Part of a small language model's weights.
Size: 11 layers, width 160, 2 heads of 64, MLP 640 squared ReLU, vocabulary 8192, 5.78M parameters.
Training: a variant of SOAP for these matrices, 343M tokens, 2617 steps.
Each number is 50 + 15 x the weight over the matrix's rms, rounded and kept within 0 to 99. Layers, rows and columns count from 0.

# down: layer 7 MLP down (transposed), 640x160, rms 0.135, rows 603-639, columns 0-39
# up: layer 7 MLP up, 640x160, rms 0.178, rows 604-639, columns 0-39
down603:60 51 69 43 30 49 65 27 36 47 42 53 67 50 64 46 55 64 49 51 60 47 63 53 60 40 37 49 40 44 48 56 32 44 65 76 54 55 35 45
up604:65 61 68 52 43 42 55 63 65 55 38 56 40 62 53 67 73 53 73 67 59 33 33 26 48 21 40 47 49 40 45 48 64 31 25 48 61 76 69 39
down604:51 41 18 40 72 41 86 38 63 55 59 47 64 50 66 66 41 33 84 53 39 84 54 51 54 71 61 54 44 45 60 59 58 55 60 46 35 34 47 39
up605:69 60 34 60 60 52 38 67 57 49 42 33 76 71 62 55 36 36 42 54 45 57 20 74 49 56 44 27 51 66 54 51 51 50 50 66 66 62 37 63
down605:46 48 52 46 46 51 37 59 55 43 41 48 55 35 36 36 81 26 56 53 52 33 44 66 59 57 27 87 39 29 56 31 52 20 55 83 72 82 41 61
up606:50 45 61 34 52 76 59 51 47 50 46 17 43 38 51 46 56 62 38 46 52 47 58 46 65 58 83 46 16 70 37 40 52 49 64 55 61 48 54 41
down606:42 29 65 49 66 38 41 84 48 35 70 47 52 43 40 38 69 24 78 54 54 23 50 57 18 42 58 42 41 35 56 54 53 78 63 35 66 46 37 59
up607:47 57 56 70 68 71 53 18 54 71 48 50 69 26 85 51 64 42 50 55 49 30 53 45 43 49 58 49 52 47 40 68 40 53 44 29 47 69 46 55
down607:10 52 48 39 42 45 51 74 59 70 54 66 57 49 58 51 50 25 62 51 64 42 56 34 55 47 39 28 62 39 54 43 54 65 63 58 29 47 69 47
up608:50 43 51 63 30 51 43 27 33 71 49 40 57 56 56 80 32 32 59 57 67 21 49 39 84 45 78 54 35 51 70 51 56 60 33 51 37 48 38 56
down608:37 61 76 44 41 41 35 48 34 59 62 69 81 39 77 48 55 37 65 47 58 44 56 42 69 66 55 59 60 40 52 77 49 35 33 64 73 75 53 60
up609:29 49 64 45 66 51 67 41 72 39 59 46 39 56 16 55 21 42 53 74 65 74 57 45 30 56 88 51 46 37 24 85 46 69 52 11 41 42 40 52
down609:36 40 50 55 42 68 10 70 33 63 60 42 70 47 33 58 76 39 41 62 72 03 50 52 62 54 71 59 55 29 47 52 53 29 57 47 54 51 52 45
up610:48 39 59 49 53 28 52 51 70 45 41 29 61 33 46 52 21 61 43 44 71 45 47 52 33 39 70 35 46 64 43 50 61 65 32 43 54 36 47 35
down610:67 58 41 55 52 34 65 65 63 68 36 46 71 55 54 80 27 41 42 34 71 40 53 37 44 60 40 54 63 42 17 48 41 55 68 31 64 49 45 32
up611:30 60 34 52 29 45 54 45 48 37 42 59 54 43 36 75 43 65 60 37 28 62 33 44 45 52 73 54 47 62 55 85 42 33 60 86 51 32 77 77
down611:56 75 62 22 67 50 09 52 30 32 30 58 30 49 49 34 69 33 68 76 46 69 35 47 82 51 41 54 55 58 24 38 42 28 45 43 70 52 62 57
up612:65 46 43 25 66 81 56 50 48 39 27 62 38 59 39 36 60 39 16 51 68 50 35 41 67 63 76 69 29 44 28 54 46 46 48 58 60 44 78 44
down612:55 58 47 64 33 73 36 56 53 43 37 51 54 57 70 46 44 35 54 52 69 74 57 43 67 68 56 53 76 50 32 57 56 63 62 58 56 18 68 64
up613:42 27 56 50 21 51 56 14 40 77 61 63 78 36 58 58 38 40 22 44 50 43 69 64 42 33 62 55 56 19 68 47 57 49 61 67 44 09 35 64
down613:45 84 61 28 59 72 98 59 37 32 73 78 42 57 53 32 36 72 72 76 48 62 62 48 70 56 51 41 38 54 27 46 34 38 50 43 41 55 51 65
up614:32 72 42 59 49 42 51 31 13 52 37 61 58 45 46 61 53 49 83 57 32 58 56 48 55 25 67 57 28 53 36 36 57 51 56 63 57 63 43 74
down614:35 73 52 50 74 57 35 56 67 56 71 90 70 37 37 51 40 54 81 40 28 61 55 30 19 46 51 52 60 49 58 54 42 44 78 50 58 44 71 66
up615:54 70 13 60 57 46 57 51 44 44 51 63 39 26 70 22 60 67 43 69 58 43 58 67 55 36 59 73 50 45 38 45 62 45 40 49 52 56 55 38
down615:59 33 37 42 59 53 51 89 50 55 44 57 21 66 40 36 32 72 55 47 49 49 42 25 55 33 49 22 66 46 26 37 38 28 80 43 34 40 45 48
up616:62 70 34 58 65 58 58 80 61 33 56 42 52 39 74 53 50 34 47 34 32 45 50 47 49 41 44 39 37 28 61 15 65 63 70 66 76 58 62 56
down616:38 66 59 78 35 54 32 28 51 62 57 60 60 48 46 47 69 27 33 46 41 56 42 54 61 47 41 64 43 59 29 53 68 53 31 43 33 39 72 40
up617:45 58 36 59 59 72 37 30 48 40 53 69 48 71 64 57 49 53 64 48 44 37 32 40 39 52 75 38 36 69 52 54 65 37 65 65 38 54 61 15
down617:34 62 32 28 22 50 76 12 61 46 35 41 51 40 51 54 52 36 56 87 50 59 57 53 62 38 60 50 47 71 66 46 34 35 48 30 75 59 93 42
up618:56 51 51 64 43 47 43 37 33 52 49 44 51 68 78 38 45 65 50 40 45 49 40 56 52 47 35 59 40 72 48 41 46 65 82 42 35 28 41 34
down618:55 71 26 72 72 36 53 62 48 39 51 43 54 63 27 35 37 40 56 37 58 51 55 40 22 21 67 69 42 46 56 32 19 53 71 52 43 42 48 66
up619:68 58 30 36 57 63 67 49 52 37 65 25 51 44 46 50 61 53 25 65 48 74 39 73 68 41 31 66 65 75 51 84 77 39 38 51 76 61 39 47
down619:35 29 34 46 23 31 39 56 63 63 46 56 53 43 87 56 49 55 59 74 31 39 73 39 70 39 57 48 64 45 65 50 20 76 42 56 31 48 71 64
up620:43 72 43 40 65 47 85 44 68 42 77 55 09 65 62 71 26 51 35 67 69 82 61 58 33 48 59 47 68 24 59 38 60 57 39 30 59 45 78 69
down620:46 50 31 77 49 65 32 55 70 66 77 77 68 24 51 65 61 83 11 46 56 68 42 64 34 60 75 47 49 42 42 57 44 54 44 54 53 30 54 71
up621:46 35 18 34 43 42 58 52 32 18 76 39 70 55 49 59 76 35 63 32 52 50 69 50 55 38 34 50 36 48 58 30 47 46 60 72 29 72 52 29
down621:57 36 57 49 61 69 55 54 71 07 40 59 47 90 37 58 39 18 41 42 80 53 50 46 57 61 74 49 52 46 67 51 45 57 54 63 53 43 50 44
up622:72 43 54 51 80 36 49 31 24 35 41 54 43 42 58 54 73 74 37 69 67 26 51 40 45 51 46 52 53 51 40 82 46 69 70 43 51 32 54 45
down622:62 58 44 34 50 69 64 42 49 56 43 49 56 06 54 52 39 16 65 22 34 49 53 32 44 45 83 15 49 65 39 58 35 32 62 91 51 34 74 57
up623:55 56 34 58 56 89 39 53 41 27 55 72 47 48 63 35 52 35 51 48 46 26 31 70 78 54 61 67 42 58 62 48 57 34 44 30 60 41 55 33
down623:43 27 52 54 46 60 31 85 43 59 31 53 28 77 58 47 51 32 93 52 24 26 65 55 59 28 67 57 30 32 62 58 26 51 40 46 74 48 35 46
up624:62 59 23 59 57 67 34 60 61 29 39 30 69 55 50 64 49 61 41 42 88 68 40 22 53 36 41 56 47 52 55 24 52 86 62 68 28 68 55 61
down624:55 65 61 52 43 42 59 38 27 52 49 18 44 29 53 48 54 14 60 78 45 57 68 37 69 44 53 57 44 67 45 43 20 66 61 59 42 81 45 44
up625:70 40 23 38 40 69 48 71 64 30 32 59 62 48 40 81 55 46 56 53 24 61 43 76 39 66 77 77 42 49 58 53 86 43 72 55 73 55 38 54
down625:80 48 38 35 63 52 34 48 60 58 45 45 50 48 56 61 62 78 71 27 62 45 67 36 32 37 29 60 50 38 80 56 83 30 30 45 51 52 71 75
up626:53 29 44 42 60 50 10 42 54 53 44 75 59 40 59 39 39 42 26 59 67 27 63 45 46 24 60 29 52 16 47 58 53 50 60 27 44 65 58 50
down626:76 48 47 51 44 69 16 60 78 66 55 48 68 64 58 53 44 43 80 58 39 59 48 65 29 46 74 30 55 51 61 31 73 71 47 82 33 40 36 67
up627:52 61 49 46 56 46 46 33 39 53 80 60 49 38 25 64 54 59 51 35 57 48 42 51 59 57 82 48 21 74 39 75 51 48 56 24 28 25 63 58
down627:53 52 31 58 70 24 39 57 51 48 28 57 54 54 44 52 25 88 52 47 63 41 69 40 40 64 53 82 57 37 58 36 54 55 48 38 34 48 39 67
up628:38 55 69 48 57 49 83 54 58 62 54 63 82 54 49 44 72 71 45 24 47 51 48 50 52 50 25 58 57 56 07 71 48 65 42 60 61 42 72 58
down628:34 78 55 33 92 42 52 36 51 68 42 61 54 79 76 48 53 29 60 28 58 21 24 48 34 62 40 85 26 26 33 32 38 31 38 85 62 63 73 24
up629:31 52 59 60 72 34 42 35 39 37 53 74 28 35 83 43 37 71 66 79 46 51 64 55 73 36 38 40 29 63 38 21 78 58 42 72 53 43 56 90
down629:34 87 41 44 64 38 44 36 34 58 40 68 45 50 75 73 60 44 38 56 36 73 75 45 81 60 24 66 76 50 77 66 47 44 35 26 79 44 51 45
up630:11 52 63 53 51 73 40 48 29 51 48 43 62 55 53 56 45 32 23 34 36 43 40 49 51 42 58 38 65 64 49 40 64 36 52 57 58 78 78 69
down630:50 59 20 19 41 40 44 68 67 61 36 34 51 54 28 93 57 40 38 68 52 55 57 70 61 48 69 43 47 39 70 55 61 36 30 59 55 55 57 55
up631:61 57 53 54 59 39 48 16 52 55 35 55 39 43 54 48 61 41 53 57 72 53 69 33 51 55 58 29 48 36 60 51 23 56 67 49 61 54 60 60
down631:44 36 68 36 44 39 52 56 44 58 76 75 16 65 55 38 33 27 77 43 29 24 58 69 53 40 47 52 69 69 58 25 30 31 53 16 48 34 65 61
up632:33 54 50 61 45 32 49 56 60 42 65 33 67 30 46 25 51 57 53 51 53 43 25 28 45 39 33 86 62 51 52 68 27 50 56 57 75 44 41 49
down632:56 52 73 32 19 43 48 42 49 74 53 47 52 46 58 26 50 64 35 75 51 49 63 74 57 44 53 46 34 73 41 51 33 36 72 33 46 53 34 45
up633:46 58 27 28 56 32 28 26 42 53 65 48 54 44 82 59 54 49 61 40 54 33 72 54 41 52 28 45 23 42 13 40 52 55 52 28 34 23 33 69
down633:49 26 38 67 63 59 30 66 62 39 80 46 77 50 56 72 24 15 60 64 64 46 54 48 62 49 38 62 66 14 65 45 38 36 61 50 59 34 63 65
up634:30 34 16 34 66 49 32 42 63 55 47 60 41 54 61 75 32 50 50 22 37 26 53 53 39 37 26 39 59 55 36 19 39 43 65 43 65 08 94 43
down634:39 29 52 60 36 65 39 86 66 42 43 54 65 51 67 37 69 68 52 25 63 46 32 54 56 51 51 71 51 35 44 83 68 41 50 29 61 48 39 84
up635:82 44 46 50 62 51 33 64 52 51 58 71 40 18 59 32 67 32 40 58 27 32 54 62 67 40 80 41 32 62 51 67 53 39 86 34 65 47 44 40
down635:13 32 26 46 32 52 26 59 31 50 38 39 28 51 61 94 42 55 21 55 47 64 46 29 72 42 33 45 34 64 61 12 52 52 55 72 46 37 34 77
up636:80 67 50 63 51 44 52 43 53 42 67 61 21 47 63 37 33 41 45 43 30 40 40 48 59 53 64 42 73 55 77 45 37 68 61 40 20 34 44 48
down636:55 50 53 49 53 51 43 40 77 60 69 22 53 31 54 41 74 92 29 30 44 63 32 36 53 39 44 18 56 57 66 40 59 42 78 40 39 53 38 10
up637:14 44 59 27 45 57 18 30 65 38 69 53 32 49 27 67 30 64 44 62 14 43 62 57 58 28 65 09 30 32 61 25 50 33 57 30 40 29 63 50
down637:45 36 50 19 51 66 62 42 56 60 20 49 71 30 32 52 53 25 46 42 37 61 76 33 45 60 56 50 38 71 66 44 59 68 65 43 42 67 27 38
up638:64 52 44 58 58 53 50 32 54 34 76 57 33 35 26 44 32 34 76 34 56 55 43 68 54 51 75 68 44 43 50 25 53 57 49 72 52 70 68 42
down638:47 28 34 43 43 61 24 39 59 54 58 46 64 43 33 39 31 51 55 47 37 53 55 62 42 47 35 41 51 26 37 29 45 55 95 50 80 43 69 43
up639:59 52 16 63 63 45 45 48 37 49 71 68 55 12 74 73 53 74 38 30 70 76 62 37 69 63 15 49 34 86 53 39 50 54 47 39 50 65 49 35
down639:60 51 67 36 42 65 41 41 64 58 71 48 49 38 52 71 37 68 69 65 75 65 68 61 41 50 55 55 64 62 79 54 43 51 20 58 50 84 27 50